python train.py --n_layer=17 --d_model=256 --n_head=2 --n_kv_head=2 --head_dim=128 --d_mlp=1024 --vocab_size=2048 --activation="tanh_gelu" --norm="layernorm" --norm_place="pre" --norm_eps=1e-05 --positions="learned" --qk_norm=false --attn_scale=0.0884 --bias="all" --tie_embeddings=true --parallel_block=false --init="normal" --init_std_qkv=0.0151 --init_std_o=0.00259 --init_std_up=0.0151 --init_std_down=0.00259 --optimizer="ademamix" --lr=0.000437 --beta1=0.9 --weight_decay=0.34 --lr_head=0.00498 --grad_clip=1.0 --warmup_steps=355 --schedule="wsd" --decay_fraction=0.801 --decay_shape="linear" --final_lr_fraction=0.0 --batch_tokens=32768 --seq_len=256 --doc_mask=true --train_tokens=243300000 --steps=7425 --dataset="wikipedia_en"
Each number is 128 + 24 x the weight over its row's rms, rounded and kept within 0 to 255. Layers, rows and columns count from 0. Numbers have three digits each. The size before them is the row's rms in percent of the matrix's.

# layer 5 MLP up, 1024x256, rms 0.0526, rows 108-214, columns 128-191
113:149137139060115119107118154133141135112095096145118119137108163130097123179079082142109109144146141138190142156170161093102121155103108152137123114090131084153092143144151122139139085089125085
019:127163144101144112087100126125176147106107109141109128120127158151137142123130145119153093115116140070125136135153161114116105132146082162151130139119123181153157136139119134124167163153105141
100:155102126095130143111104115123142114128090109167147131133122096117129120109117089111100134135144166103181138118128095125191119127121110119131127154125123140112148145131111140144105060154084143
104:095120113087133160087117151136121122136159124151170149151107141106102148117107096088142096163173142104132102134055130130144126111119141173087121158090143134166103108149174099117099139121127161
098:094141135157144130110126124125144105137156132104119129132126131097107125138125127131110116139099091095086116123121099174118116110128144126137134099163134170133094101131136113166140154140093133
088:110125119083088155124137125054137074139131068147186127145120131179124117178136114133111101099131123100101106143164136139117119137139138154098105078138104131150113138125135125086134127161102131
121:164135126119153108162088107149147128141105087124153165141117164112120112160095116148167124154163132134117174131145125120121108104137065114110118079118145158074117111140120179140095141129118115
111:175142137110141129119112094110137111124156106166146138150119126102128094107097135127172111155113152136105079099185143134101093109102077129147102127093115115130113118135115166106113085098114124
106:181089126144172134172128153138157089114126095115127129169108131098132088121116134115150132108135149089164117107132094100151126133143060132127118112121127102130109116129141178147099114141103103
105:155139145168160147162136154144189128179158125133109151115125112141172113164137139143159105119152145098127117120123096124152099135135129116097151123091106119147127130136122151093145099138134135
111:097117075127153166073132139121117133147144099152106148151140146109124125157167106086153123157130112106103122117120142126162157094109153083138120142066097179147145108160103109162124104127106161
109:171076161156104122112128086105101111115139093118173121128141126134132152152152127091147125176119087104108164169082094160170150141131164100188137112120119154092112104128139145139138098127105132
098:123147102117106154116095123185143142120134151129117132156142129085139135126131132119120119134102119112089162129116169143094132119133148147097098199150127117106162098140072132112135123126093085
099:107137101127117150144109097135117123146108116158163152125151150128145122175109120123156094154099130113136141162107142174117174128130113092134131125125128164148146079141099128128150145118106150
088:119100096112151135152129145163159129175138088142135162137107141143160154128097148165137115153137107114136089138157160109118127102107120135140122119145151150113148111117109109112118159110123122
107:120094104126172126186109111131085080124151141163094120103115144147100094143144164179128087143136161120111148150130131118098153094136135124077125096147115132098098130126092126134170158144137134
080:143133111059132138122107104151174126109162123129097115158132134124099114173099096145118136147113118108133174127193129102163167143133146093166105145089103121086125097135122127150105127131120101
088:110114160098120166145095128090154130129131120203106157132106096136133119133154139115111105104083093100182099093135134153145159136110138124179131119098105125154162126128104146159122104142109081
116:130158150180137144148119109096162119172146109129157112163127140134135121138102160101153092107106132138124084102139106144079132140123151129142185127119088140167097133106147137156104104165132078
112:116140123119124161134158106111082146156087130127109162126114150144177130148174089149095126097155125117121125148144149103177128126108128127133163108120094136133155080133112113163112125151156131
089:141135125076158165130133133110094123116113126155146099140143113130122120103119156129135092177111123102156089122169124139113155133132118105158135145100124153137112080127081136112123117121121165
108:130096112129106128158155147167074136133120150148096166150127124117130137111118106138101132106168126096126085159137141120148141108133127112106129138110114135153157133139141104154129151138151131
106:148132146143149166121142124121185131150159052159161106145139118088135139135114126126144130123118122086161105092098152134118075086139131129167117115134144133131145123138125154150138102117116143
105:155119153140083170124113134131103109112118118184103114159121140117041119114111090114107096138133128121132135136110110129153126116146125135135105137149129142122109129146088105107142156123117131
086:119142120127091162150141132130183120114107126139125139136120115133127160110128167159167072145142139089144144133108140140122094121147095149118099118119105131138112114113131121112117101122100169
106:137140157162108139140156125099105155129130094121121155126107128105126131114155119126153079102116108113158136114126077133134128154156158137119120119099087165116074133125109165113150132140114137
095:140111130123145110152110138133153088127148097132119171125131131151132121119125141164128123095101102137158116117115123108078099100110144126131138084128105121121101155154149152168116133122117122
106:139133117139137175141152135143113114123087095167093151171110147132119126144198149173111134127150094127108157091154121162112127153088119113135138154152136086116128147153106118157099100123127068
017:089145131115117164099142113145150126130109109091100137124127141138148135135139122147189111160099130139098139167125141133103098144115158181152086139168156161168117123123130107117152164107162101
099:092105135121098111108143143167160130116145106110124149140133136156127140113107105116129105115131126121180149127085149127129103144140121139158135111107124141141141127117166101144134087151122131
092:111138149119145106152123130098109082129113093149119114111123141157109118120123123156122127120078102156162145124114100149103180123112104110149124139127112113123140126121148107143094107148115131
063:142145082085146160119138092162145110103177124196093138123159139128143121122075091098099107093114138105134182124203065129120126130085153101146127140090142114131136115132129092114075099122122093
082:102064144113142105106127148106126144167143123148154125145132172098130126145143137142157134122100104117138167093123136159120101116095115114125150125131111155114123085154150153148110131105149113
020:141104131134177086111109108117110118129139120107152118111140190157145098128122110132146139145152162089146207167080138142100168136145120146097148128127120137127099141132115103128099113144104090
094:101132093102120139150120133103097107144129153105134186123154176120144134155131139076159123153129081133071101152137129113147102149116139124128118139142088144131157129130118139137095117148116129
102:172077132169155138121171139118148095117166092142072110150131130132145096125113134090163128098127138131165116138131105125152109133130097157076168101120117129128111114131149141133125128146121086
098:124123084137153145182143113175115093158149069153152106121141125138142168159107108103132124127130158091173073059149129096117134178127124134185153105105146133139146112142137106132082155095137165
103:135169154151068164089124112095119091131109117164133130178139152107112114147128061095159084208116139095111122123129155142120095095133100114141117193113129113146154132132078137169132056110113116
109:138155135174135139131124159063130107117125137116132102109114120126136134137163129113149110138096129112104107107109113105173130133140103096128120143141153155097142122134126135141106123138091099
096:136081103148179126133101106115140096133168121112176119129147105118157115132115163132152126141139120110117151114129102141128078172120137116152170117130097142144084077126126156196130140154131137
111:115091130132115132147121132108126146096108132084108150141117141123161104114103122130119099078136146142131152129097102142134157162119130160102143123108146127159097072127122109101119118136146147
101:129108087129118117137138105129158130155110081082125112155133106098107157199117136137139133092166093089159082113124150136107125180146116093115135170117117070144171147128103107147101098111116134
091:147144092151117133101101167068116132101159131160145165115132147126131116140134130126089100135141163104139118157110112133119106108125116090126167097119125151181130097124110142117144148130135169
102:093135094133141158144101141136073105133168136154085157099166147112118144148135102146128113186124152098103154130128155103163125116141127109120139121139119116122139087138080107148140140143106159
110:136140128142135146168133092116112131105131143122146104130132129118168108108090113112117117148140091109120127156098140118165095116154134189106128132166155148134144121142116102145115141149122145
109:132146138143112126140122132073137163121110155138113101077156108094101108177170152075096138108113108095188128169155144103157129158135175130151161133107075138137122102129077122110123093139120110
100:143098136084158076151111125095126120105170123170146160112139146103128123187177114121148108122121097128116134095121097104181176139159126110091129113135120185152111087119121160108152141167094124
099:156133123132094146180124132098174073134127118123116146142134142089145102136127121146156122162101165099131173118090159142125081107117162142184115160127110138122142113168124158158140106136118101
108:136127145135094127178119089125109132155139112104136156153114137131101105101154137142142115077092126058090100169100144118167129130147165178168146128110121148150147089146111127153136137138112119
105:111103076079086160149114111110112102157060125109149155085155185119159141108159141109149111139123137141107127119093109131144150155132158131094102164109129112165144102152118137107108148126110137
092:114119133114137101155118116096116118132134084174151174126099109159108117156106150099106092134127111103149089149127061133097203164145154088126151114112131108190116153117153144084107109149124127
109:109105148126133151124160133135132101123146092116139137116160109128132149122132095106121112110083102100138139113129099130127163146105100110172143146145074158176110102157121088137141137092119155
105:155116124136104084126122115173155135127125087123112150109084130127113125152105146155131102132117097149192129153128095106166125119154130120118137121105067134149084133119173165112087129154122117
116:115106144136143142133162145122114143144136157154118156097106111108133105129141124100134105146107117125159131142155077115135108147152103092114163090070125115157137088123105143153102086136149125
099:087147130102138153107154112083123148162159151119119115142147094114126113132151158064143125089096088048170102132135147156135131137135133080148150130134129131151137142107135123128074086130115136
099:130114085071151118125087150157122142123109087167179168128110122132118129136080071120141131087180126131162120132101149099161101165161098174134117108136122127164124126128140142092140139125110120
113:134107108117139133136131103107096116126132123153134152174131162110075100156161102126167112169124131117158124137110094130188132150103132139122111146152126119156177103151074122111137132101129125
106:075124115110131144121109140078078109120129142139113127115127182099155116100143112157132089141130181133121122092090085120135164133136145168128105124153154152093136091159120117129141159149108166
019:138170118145156116134151131142124116081138110141127115129113128102100080167125136118100116175116126106084126144144139136140104135136149140085139137146139124114099148107199122135123157162129131
094:116128078113109137121143129150133134095080120177135131144144094088140155118161067108091139128111149072162107132144133117154152103126137091152140166130101150156189117129091111153096097151112123
122:125131143146153114145138094113094073105157114079120185106138183120131093157137156124150128142151133110111164136153127096116092175094119116104167140093124130130097114123145118154127114141135123
018:150112162120151145154124076117153123137142111108165093159119138146120141120128079107127130116150102145115110137119111106171163114135114088130129148098101137154163137174111129137101124167126123
115:115114103055173187138149130146109129145139116186118150195131130081139098135114121128116112115168158076108161101106146123191116094135094169170123149141113143124142086146158155165112119148121101
114:130101174107152171125109133126116128167120140164127138122095074085162121157143094139115121156082158134120084134106113104176175127111113085105175078129115145130109139154121102141146136137129127
121:095132153141101138079100095121187112121111082112142154166098121120116144136113085116120090127105118128125152083120152156122148093109130090135097134085127137131116123141187134133141096128121106
101:132118150160125100157121165130129130154129111180161123134106148131122133154127125106162134129155150130114109170131158220110132147140154137135123101116087156150111131114103113098127146114125135
090:113139172106115130129134133102113114104147146125100211163118159156127117122163160113118114114110116127128100128104093140095129151140157123099134173104112134113095123138138127117137128134093103
105:112113160099130110104146174111160096151114148161109144133128160112120127118105093094143127148117127125117125152125123105162121128114113135123126114120062133117168117150112112102172135119127128
111:145116139121143119112103157182136131161136136105122131154137110090112130122111079150135131104134137122143106132099111135131068127153131134125121153121112112131101129152154116128124151089137135
116:126131100132143115122155135172119120120166116107155119193159149114156118161127097111161115146096141102133130108167118155139128118099095135143125094156135144148132108130094108190090136127121115
111:119132150098154151142096146126128086104155154149113172165131165131120132157141131087104126124094119131125121138127150140166143135147136163118122131124107164120137104144097128134106114162115104
104:123121124169149105129118139105154112145123112094119129109128138116152160205141150101164132159056122122164122120120139132144166151139149114201156125151140141117132132138103129116150147130101127
109:130136127121134157148058160091127126126145154096112153117093131089142100160155177152130111148116119140116137114127102133165101158146149063126160114102121117137131134134142167144109118166129115
111:132142124072154139152135125089125147101133136113105128138097111096162098155137077087196127129094103151099150116157073135115170124129148144101123096106108087160152062148143097133116110129097138
096:131115134101116098146155143129135101151165127115172158180121149136129123117133159131120115096093160117181084162150098153130089142132154171100141106116109155153093135125109126117113150100156097
021:115093120139118134143090135122120121154167184113205138130115144101120124110139150126144175132144155149109131118110167132159172149137162159130140108135120115139155101128105140135115081091154133
081:087143089109130118125120091140112126149105143154128155126131159159107152142149167123118077097214147092122104118118083160121094141101107145116107162094094080180105140139155178101121082104127142
115:108133152186135191096129167055152138125100114088153084109103117072100143156116109126170122115099149126132138104147106086149135162138114123140159100099125144099100127136117112131050121118107116
090:117140126129084153127120131126134125169141096161110149080093090130140128118126136132131125077102088109133122122110123145113099117109100115132150121130142133123176146156159130119170105119106107
073:106156150091151106113119145076099162153100119114148124152134141143129124156158162158124123113078115107181094114119137127150160117131074131119119108178120144078164141126104135159115096145123117
105:120134134136128155151117140108095119106112071126123167140153156103111122150158122106125104145104129108141130115157145078139135125144159112162158105146110171145159115143101132170162140137126148
112:139129153074096151136124138120106070152108141192148114114150121150096122136141093132117131154139125102110100133122128137148120128119120158133124137139125160107168107155122140123132096121119092
102:152133153083094154095087131108142089123134127129139163138092163136120112154144160187127108168114119141112106138117130116118126139132123142118109133115114135113119151142096144120159114155087076
101:113125127129106139116132133134127149098160120174105127132167123051112097160128130110115135157137111079148131125182139118136111130143116145192094139168094143130157134133104141165139101159085103
114:103047076105172127149146112140118133109166113151122171116149134095143136147126150145137129174158135135144102118118107076142150130094124113113133127144089139136168123130155098152143156103120142
111:121135124106105127088132102139194110158106062135204133137095118134159130142078106135117127080106135091102083105138140140152109101106137165137130070112142176125134114154142158122154108110117095
098:164114129096106105147085117175164114161142117145128171144112122101121110211097114121139114126134096121186152154127123166122109142142109084124108155109124103153125112111144139116140139145109091
102:109131102148121114132123078139145120131146129103129154126093132112118109162116112139107122135138135077191163164151120080148123147131162131117165088113131112093127133137084125191144140127142131
121:102115071145165179132142140090131085161114131098130132171098139096156124135132136128169107164157148113122103108145084145165076118148175122097121142115084127141110120113123145139070141145142153
118:151131098107128142141148164149114119163124092126094138155132110141111121131143103157120107105113163153158164147153132097150108148149149104111126085116108143144104130155119102129133120084158151
105:126128131138158128091115122129165121108192125139142116104122111088172108131140113098135108166090107107145119176168114131143105145137113125164144110102132147162096128118129109125123113145144092
106:137149137118101157107142139113120132150135102139120156130136173157126111109109118094145119103157161122119137108129169129146094131133100129098102099108120097138123127141118106107094142142132133
119:117124073122134163123113118118136145136108133134163146135128178109144137135101158135175091154103089143178089137154145164144137136131138128144104100110108125124166111158086115123087111102119137
108:141120143119112112124117132107144121135082112113123166159146115094140140170132115138175125158144157144146166112160135111160160139098123138137092161139102127158153127158106126164146142128130110
113:155123091140095135122164129148144108114119067092128145136148149142127130175092131125104132129112124104117170112117154076128078121134123110168137128140132117138133125156149124206137149123112064
111:092140098148128118166088104126122127137145115127132136114115133126154135155110117115135103130139163137119119151124142104133150142131167140119094134077138121143147111114119133129126117153100143
102:117118125117142153160104099135148134125150126126114147184107108090126139096170129095106117110122119099135133154122129092137097157134148130123164185141126124158140124120114121144064126147138163
098:119143102107125118150120123129142128118153147122119144146147119040110117103167084106143120151110139123151137094114082106181144117151114108123126168120084144139122113153110126159138131141098089
107:110105103122137108136155065119126084140126140152132114167132123132114121112128170129130140143153106103089132170148088181116111140138119128107098088112133122109187120160142123136112128100136116
020:124140144151173098084094131191098143111140127150136118112093121145150166102154164121142092161133188127120172150089135131144138163168116155078120148101129093124123136155122093135100104158116164
090:134120074057124204144146105104117138131108132158150131142134122151136127154119148133133089101137108121112135128164106123124129137093160115117110124137119136156121140137106126102092079114128108
106:119125127118135164178150121171131104081141118140154137142081128127126135124132132132190121133124123122153106107190099184163209119131100128132128106096084120150157080146132116103121100129121138
096:120106113119134162174094131142142116142154161123134134176140118133141123146118132127128132153101083133140081134119068132143171149131136136144181135098136119134131097136121148128099156132108108
118:109099127132160117094164074108108098134103090112129162111136191124117109113121098121137117129151132134116131117130125142116129128142140133133107083100104135070121121142093143172133113136099144
116:120130131096130161080114146124109089119153121134141139182106156101121123180132086117124127153160134126122112139119135134119118143139123104128131089159116125135104145130092129112119146107125143
024:138142112134084102145142142082134076100122137133176148127152153136103125146155105149162096084111084102135145104119127196111152135108123163144101153178147125107119092119104149121147121091154067
088:121105092113134177167140138109127124172136138163094140150166134111152115120118154126098100152137123096165080077098139100122106120097169131148144147077112123149130119149087141173163122125128140
# layer 5 MLP down (transposed), 1024x256, rms 0.043, rows 108-214, columns 128-191
109:136202112132104140126121112131110129130136129101176105189144118120136121135147139132115176118142108121061119150144143143128141047088121110124118115159102170087146142128140176113116087130110080
011:134122100160088172121138121120138120153137151114150154149165137120109135090139149147188129138118145140123130137131085131149158153139113073133114101141138125112129118083155173101144124126099122
095:113142113138133114147171159144112124166125127122137133127114107120146106135117117136097131111110135124154175152111103157150123167162155119152101116187132075107139103164187125141135109125118148
095:147136126111131138133127198126135166187148122092126116110150151122128115113097120128154142155169135159123154105141155106086114105141149107113160102103104103142084130106145146101174137120137109
092:117117118129114097092124142148085128162088141123140139124101122157094113105116150165132123097092122133132153138139180141109112163176122123140107159119143162163104140093074121147129162100141138
090:131120127141148130110104102150123151105111131153128143124142158115142122101139118128103141096114158126160172119121129120131142129152136128155165149150126134122116175056073138185157090116130125
135:138127126102116115118137115112157127123120143075075117116148147095155106089131120120127119172137144135147060120176146126100161141110107122115108150082097111096163100127121087110113139080135142
109:116109128125075103110145162157155125159113121114108085124111133114105092119151124123135143105078140164180126115174138142157074112110139151133102124125127157125134098111054088141114135093146113
110:164118119133145109145121104136119111129110141165108098104118134156121114125164138153141174115110145098126096136106110168131178092157123161112111101128151121089143124171119105122158115106101111
110:103137098153085132104138111089137138142172123092111126075122131133136093183099118115119157120111115158129140138122124122137138080103137134113123107082170124124116107141215112091096130123119126
108:134110138111192157106115111151186141136102138115114171154114157139170116170108136129141169140114116130147158078100122087108083180142112117136105092151126118140116166147113141105106107119135116
118:091131065053138165087123124095111097101104148126129110133142169147122120113095073165126130178147112143121109137168159165125112129137127115119108166099116142137187129128124118126121092118117139
093:113114095105100133132154138170110081117123107116169149103178140143140171103116100178081153114138130130122104121167183128092109128163162094118086136157189119135106105163111109132171180118103108
109:138151133101162183120151125079116134150110117081151112118127164141168141091122150102143124095100157125147120139111124103134100088085097117089166143152153154099084120142160156166099061103133068
074:117113165131127125144134106107106150124140150112136127107181105074160109114160132106124151115111162150168183151136121134144117166128114106143132136133139138097150148076090128125146124106141155
112:131156108153146136120128126109128148122159134125113158150124137109136143069142131126183124115118116135096104153168109128136138135154094146138180145095136132147149078084127191102144151165115133
057:118159134116103133113137127142143203138108092085124096142134129141167091174135133159104091144135126146107199160117145143116126102136109065125123106087153127132092127130139144145106111134156130
101:177121092177134101101164137132112145131158098130087105150166126102159163066093135122094127153137149152111136122148174115115138167136114125136119167186165129124124139075130197169158152143148115
118:106121118104133110098053137121088110152161134155118128082142103130095099139116154128121123081099135115135138112104130112184140101154100125101118139079172118133120151092124097104098129114171106
119:144107123121087142147066106178148117157163106142140065114131109105078139096144162113133164137140127125169124118148105167134140152081112105116109131133130178147129137115146131178114102102140110
067:133176125133153096119173144159123193136116124143121134132080160117096122094114132098073155109112139157131122154130135127150112091139131094156127093111112166124111111122099165150169122124148137
104:131110124129106159155113072147167169162116151129179132128108151111096162143129133137106111155172140152085140168103135118116134102130154076149125130136116136144136077084109131123156123107160165
110:125116143142116160110126116121118119149113085095146113131161123112109085116147112096154164145143080125130110122126087145131162128158131130117108136155181086137100148139148130101093120115123164
104:129142125156141133134120108137109115134118092128102139071099118092115134143139129162123168137132142102112116091112158122172122112128110088133138126141169119115089164126093153177129174098128083
071:116135145120080107160125109123128123109126140126126136151110103150118157108127110115114155127116126129133132129132095095134159126129143129144128142148139100140163118058150108145133151125130126
083:134133136124190131122123087136157148151121142128131172170102132100128174133118134095129161149141136128131120144120124099092135142120122118090134131152114145129132136071133090136135094129148107
096:152125127094122133129108137108119149115113166143162155152167152115088166127137106117129143113092155134137132097073167134070173143139112101133155134124122125102108128168105129121126097129086101
089:154138145158128112142123129126141170090114106091135158119105104123121170129101148093118138137152075136159106119154158144119117130148130117122174107138130096154134127085191162112105108137110123
010:140084134150121080120138124108093150144144170108109138172154158128131118114132131098114149142113110154151121147133123136171113139135095114146131134042109098115182129130169143144163113078112151
100:139117077169147142127121118117155112141125099104073101095094140105122122107161147074127095122120098144161142151101141152082106156159124100092184158161130129127090100087143134103135166109150132
078:117094119124163131115089119161120151117140091110104144128150136069137154146101138105106173112129145163093157149158149110106123117154169107129137116107135126149134136156145163156144084126103158
048:118140152159099122076171132110093157131092161115124104134124118161120070075165153131158153155153122167089132167061119116124120145150107102117162124133111146141140117142143123123152124171118145
084:119094094163162102118089142098146119147152090134095125094147126182155153102120114121118155162127098116118138124145121109146105138134156106099131137123112112151118170132115113133114148133156144
012:114116110129139122192174130150101152136112143126091132098148136123129179088141077125122141111100113152118112113163150145115144152126123128130108112127146142157158126127128136112114119133133115
100:114135153117146068119184161168100123141118088126167162137168159102119109096143106102154148114115111088114084115171123137114111085094120131128072108140131146103114144106114158141096120144131123
104:139163110172110083130111124129130142137143147129186138116128138127096137161107143154139122145106149101131142128098102127102137099098151118156151128120133132121124155166100110169171151083136130
105:159132152132121113121103162110087134122143135114124122159140097152115128100098133138140103169094135184101124179079152136126115110090146136123162148107113146117133157160092118061144121150092086
110:112137130084144136135119188118147167129095125124148102091095176113133087155153102130141144119127154112140103104122133082153110156142164128112146139103107164128155120151148094112182140097153162
110:082157110169146170112142180158118115112135156127139158138119166095150148121110109141132126125097129139113137153125072110105156111125142189132121103120133154124142120083114128156144161102152129
092:120120127123122146108130152130160134129132172104172181100199127141130081135118140131147121138133140078160129144115125111128143091147091109108119090117119162105111132156125151180156110119091140
121:123168148160163131133111113100153136169120155113142109068089116145150130097112138117138109155112144110105155120121124115097094139147101129129104101173127183085130137148136142122144125133106133
098:122099129131176121105091193141130132090140122126123107116088155108151129113123122118132095126102068149102122061148116129096102101107122145102135141095162123162150122127167111115108091129173143
093:112154151123128159130137095138116113180122154131102139186108104154149150132122096120156108116165098144131111101118149136151113118116107145117105140122112084136115136098136107172082134113098077
112:100148157153157099131098110118101178109167115119162107085113136138100141146094148113107157125195129165139126162077151119143151103164123135163158111111154174122126099137108128106116121126145093
115:105172090108163134140151122143141092134156105108168127121157132120122135138085115138114138119125099110123141119155153132126136122130094148081143101122115156123097125182139132121108129111110154
113:097120111144125146110115125097157108119114087117143112149110156136096144114119136124176126138101136122134096116134121174119143088139155117108083111111122155089172134131130128116113135122106094
086:119086119148131106146107117156080120150136104155114142151106099129099167123141119157127100121116119137153166097142117137132148159105118195131125156148129123105124123058094112138132137156130142
098:108174126150104144105098111136141103128142109107121154106117088134155165116092137077137138158091159150138138149080123087142120108145132104118160162130154139128129165123130136112108096134115172
114:128078131111102143107099097131151110123145135110175140120144126169141131112130132154185156153109103106130116191153133108138115157100150114132166139119144116167139137106122092105160159118161124
103:111126139088158124155099173119144135143162140153112108133097042169123129126122108099117160155099133130162179150167069143103133112144174144137137149126142126143096087185092139134070137107142146
090:127135098125178084123128100147127134163183161136131129146144100130154118120113113116108145137139139109155133127127149129151130139113156182147124139142120143099152159011172094150141112081121112
111:193111102159099135130140161131098124130120145086111138108110116143115120164137086122109123113097121084119164123089113133092165149138135143122141151122122126110170136128135158121142129145107127
083:118110086113115128131123104111120104116136165145128137126118127113159139105117131130121080130074098126157165113139092156158149098122144149111117127094105156138100118045137125134099118143130113
118:115167137124124105153150132101155090157147178148146109087109151142131100184186118165102136139160146173113098129161130164119104153115179082142165109128119168137131116162118086123146110117140143
098:131098131156173091137140119105165108136131135123148158135135137134145124131072122095120124138159127131114115123152129106128113085141114133118118107116131108144105152134124118153089098134101144
110:188122149146171158112119127102095113123134132104137096148158113131140130122111101086085125119083154115101117107157098091109100157135131107174169128143115157118092125117135168093152070173127138
119:115115160121132136114124144152180117112117128147134122113098153120138084123141159164100136118128168102097137149118122117114136181131117164128170096099112114131114130087107110160154099104173203
111:117114150131115146121083129115154103089163148095133137124131123132054115160113092123152120150132117156096109092143110141132145111098165085140138145116153103108184120127170107102105104095129104
011:138153163120103163111141138127138108160129136089138145124153183069110104101157126134140126111144136121114111130141162104140123133158117123131171130056091128122151118094068149103161159133141114
105:102109134140121146133143077125112140129146105107161086098188089078135105132084085151127159058077133124137136127130162125088127143161129146120132110168152162070113113153116124109169140089165140
126:101109143157105090101078163118121067106125094118125102131141082149123136134127160141151146156105128112162121142137121070172120124108144109159146134122129153133121087127139133148148147132154162
011:125161090145114134134149131085154092119118158169105142101105094158149150147162120132153106150114144095134124133165133151102158154122142170110128116121137153109123157121131131126137125121097094
113:134146117127116120130130102159133137111116102136113135100146146091130128132114155134109124167159092101161140126196169133122158159121129147122125112137134100129107104104197117138154141090142093
111:131100145118185152125148159112138132120137098114169123115124147147111094131116115114156149152149128113109081099099157148072108131160101122146114134148136134134140124100122132140141111146164130
127:142102113119096160127157128091123063127141146140104115096091147128106107112106112106165118120112111100133150139116146135133135157155131111153119154114079128151147145133107149151081153157119091
089:114111122124097131150117128125122164123124158122094122140102118109088163117130130104143112164130129141126109167124146157133141092108143115125132100136132124145163112035132153186103116136121156
088:124120138155124117133139132082138141101111152128140110108151157129175083135153126135132144162074127126102126127160104099109122127145160091151101139157146107120152156130126135115118119108126142
107:122142142134057185108120156170146115114100151112146130120139156171142154101122137159094130124175145121100096133183155144129111155130118169111137143093160085118123125114145132134126112141136115
120:105123131116092151101144119100116133086156114153130085145133106107102110081126099097101164081118147110101136123135111078175137176129171121158112097145128127134120087143148141145121114133145125
111:119141131138133106196103133145093124136136150143155083123128117116115128089136127133171125098098102153162110088151133116128127121132105145140112133183095119171118144106130151121145118107096141
111:130106099158133128167158157128150053136066106074106127139157186159103128101098162095121121101139173119135133124156104118085131184079114144115132124123136165096116095112169092112122160131148092
097:154108126107088101138109132154144112126176123099156139106136116127159151156133097093136111135146089139124122120137157147133098112100119116142113121146101108110152078116117091103117104093148063
108:149096103088125101122144095140072111105162104150131100164156103133119131143127139176141128151195141145135143111138131170105132080095167118088156106158140143158154123129128148128096143130099204
109:153120143161113156128151123157138147143110134144189162148115137123124125152101161155156156094099118155159130136132167116107111152145107099114134113112131137135107106121120125118089151142152094
097:100091156116120137106159121146134154103120123143160151112128149136104101104089109183133141143152137158116139121133174147094149114099079106095109121143140127100139093068093109109110145135159102
013:128149116132172114154106118152124126081098083145067129135144112167121165145112080121113169114106106108158164128160136144104137147099147115097136158110146188112138129111119111142135147139125110
075:114135165144167080125105087101125132135137159141153105130132138124134083073101116143136193111102165170115133123103145081132137161139171098127123128144158132100142106084132148120125131130121082
119:107139119147138123145126150123134138093119145096127119116181152149113131095139159147109114140121117120094127131121126132128150082163121133153129139110114156105127096141109142126106108141115128
088:116149132154163127172145121154162108165097116117101103138153119116092155127132173179148131124104099100108115145122116092138090109150162171108090157130149103102160137118115137116140127130171135
054:126101145127088107162157149205121131139161095125139165127096149130186132085140083136133150137133144153150155131116149120155117075110163094159124112134142164130134083122118102130130140099168113
098:103137160200147160115197131098105144135126133151133143111112117104159094130121137125116125097123134102148141104120132107123114140120101167088147105102123075151136094119145123091146133132159121
126:106112134084106128085128112153146170179127178125137123129143141099122150144121138129113119125126158140094116131142144140135102133112187151149174106107111129118144151127135140131162120133152098
102:151124145133133128164105148098096145114157146114106126128176095098118159113152075090113099142093119140098172161163167143076132158146156117138128149143156142144131132109083140133110076113132131
103:111063087096051115141103144169131174121121116135128079137127064094152120111126120116115130145094160132146117111121112161150187135146100137139142144135133125113114124123111126151124170139109110
118:142101110167162107133118139126124135128102136131129119167143137112186104154109122142116105121086106103115130113166101135094118143171136164129127124149134130140143175073104142073142102126159126
120:101170144142100143095118154096156083115093135067099109160129143098152130193146098140131147138106134162138092122112129161167124107090125111124127119144136120115153124112149153144136112112136136
106:117128081130147138116138163152098143114147171103069107137128123136132170097116139123122131103118162152069088123144126148125140138133105152149162118133172099128145182124128091089134123120125117
104:139108146144131148157124138167114129098102144133119131147134124157126142096163125103056092096155116157157141139098080130103143089130097138123099159097153123146154136092121126161121107171115105
088:120147149120111149128126105157162137130137120110104169119072094116122140105125112106129138140144098125121078138151114133143154125131113112107092119091104150137136105053134137133119107126150156
118:063127168118154147156130148128102153131148140167125153107145176157138155125185131166146138139175143149094146115099127130194113129136110109142075145115154109115137145150146067144146154163125119
106:154162149078137096158158104128169159163099171137137085141078133121170120122107129191136112077117121137125169162139123148099108124134116125124151112142132144155107109180131109156152117125131140
116:121144139173133132150110128169127162137148105111134101133117129144113142140157159102125143131080114153153150131131109122110111151108129150145128131163128123108075126104098143115103101138108156
119:098146116143079116137139116170123124109096140134146124152104188143103132111125135176146133148076126133100151118140137150096141117126101140124132133135169125118121156161124137149130152141135126
106:137146170135097106131140146161113147110103091136141109113115148107097152180130136145142178132112080120168137141128144127142145125114109125138102112141134160115089130139114128115144105110169084
120:140169103087147110133137129133117144152090140102196120142096133075131115105116091134144129130133088107159099146100114109106119142152079103113127131082151116136131181105149137110119131167131109
113:111137121129115117133136101101118144126179143101114120087098088118118084129102123130105137137117120066104095127141132123140124150099109142168139103150114082123115121098167145157145129130110158
109:100043111103128086136119135133178146134136093130136147126141155125106124129100109187186106095121139122093120122119156146154100120137106115180065094072159136141094169104140146133126162127095180
093:147088126116142134121148096202136140119129163122121134085131134107131161122113107098150145126133107123125126083172109117134117133135171147141172098186132125147135127125118130136162140131126123
095:110065102166114121106102121111140127129140104109076128136104171121138109127131097133114131126118112084136174135173130140118147095108160108132148141152117142145107145096099140181115081112151152
013:099088150114125154180132113111158092124139158117104100138154138126110130085136086129121120113115127155133124101161158129147138162135147106130102145142117144113135128085131108119161129118131130
098:143110125130176108130143128125137142143126127116158111131163126115128110097146115123134166101092128117101079155137121106115160145141157138136167088132142127130160140131164136140094126147139101
102:114140113146121121135121132115134113118113136120145150164101122140114117136108086092100141121138100135174179109103141123104141147116155157138056130139129144120157093098081102161155131139151118
095:123088150098130131140126128148068129170160122132114159126129129099181126089103120097134123113137161124109113128152141141126108151162140108112141104151145137162119128145073138118145083124162124
127:132125124166097095103108098152115148173143118136141083140163120116124114116159112135144134135113090151094122106151137160121076146114122151132103098108102159118108091123160154119149163125095064
119:115126146132127106112153138098167092151155150121130095159127137124136118130133096138143125109125097147149125126136082145111120124109139147105147097167132119150208142091128124119113113116114124
015:127117098157134156116138138156107193131123124165096141139150103125154141137116144127138149139149144148089130141123117081107132112104109126120123104111158136139142115192154133128129126111148149
095:137154141124126142125155129114118153125145144088160115157166091080128139095103086140133164107109133128105151116119131126144185125146104108135143148163131105131129140141144111089109137123088117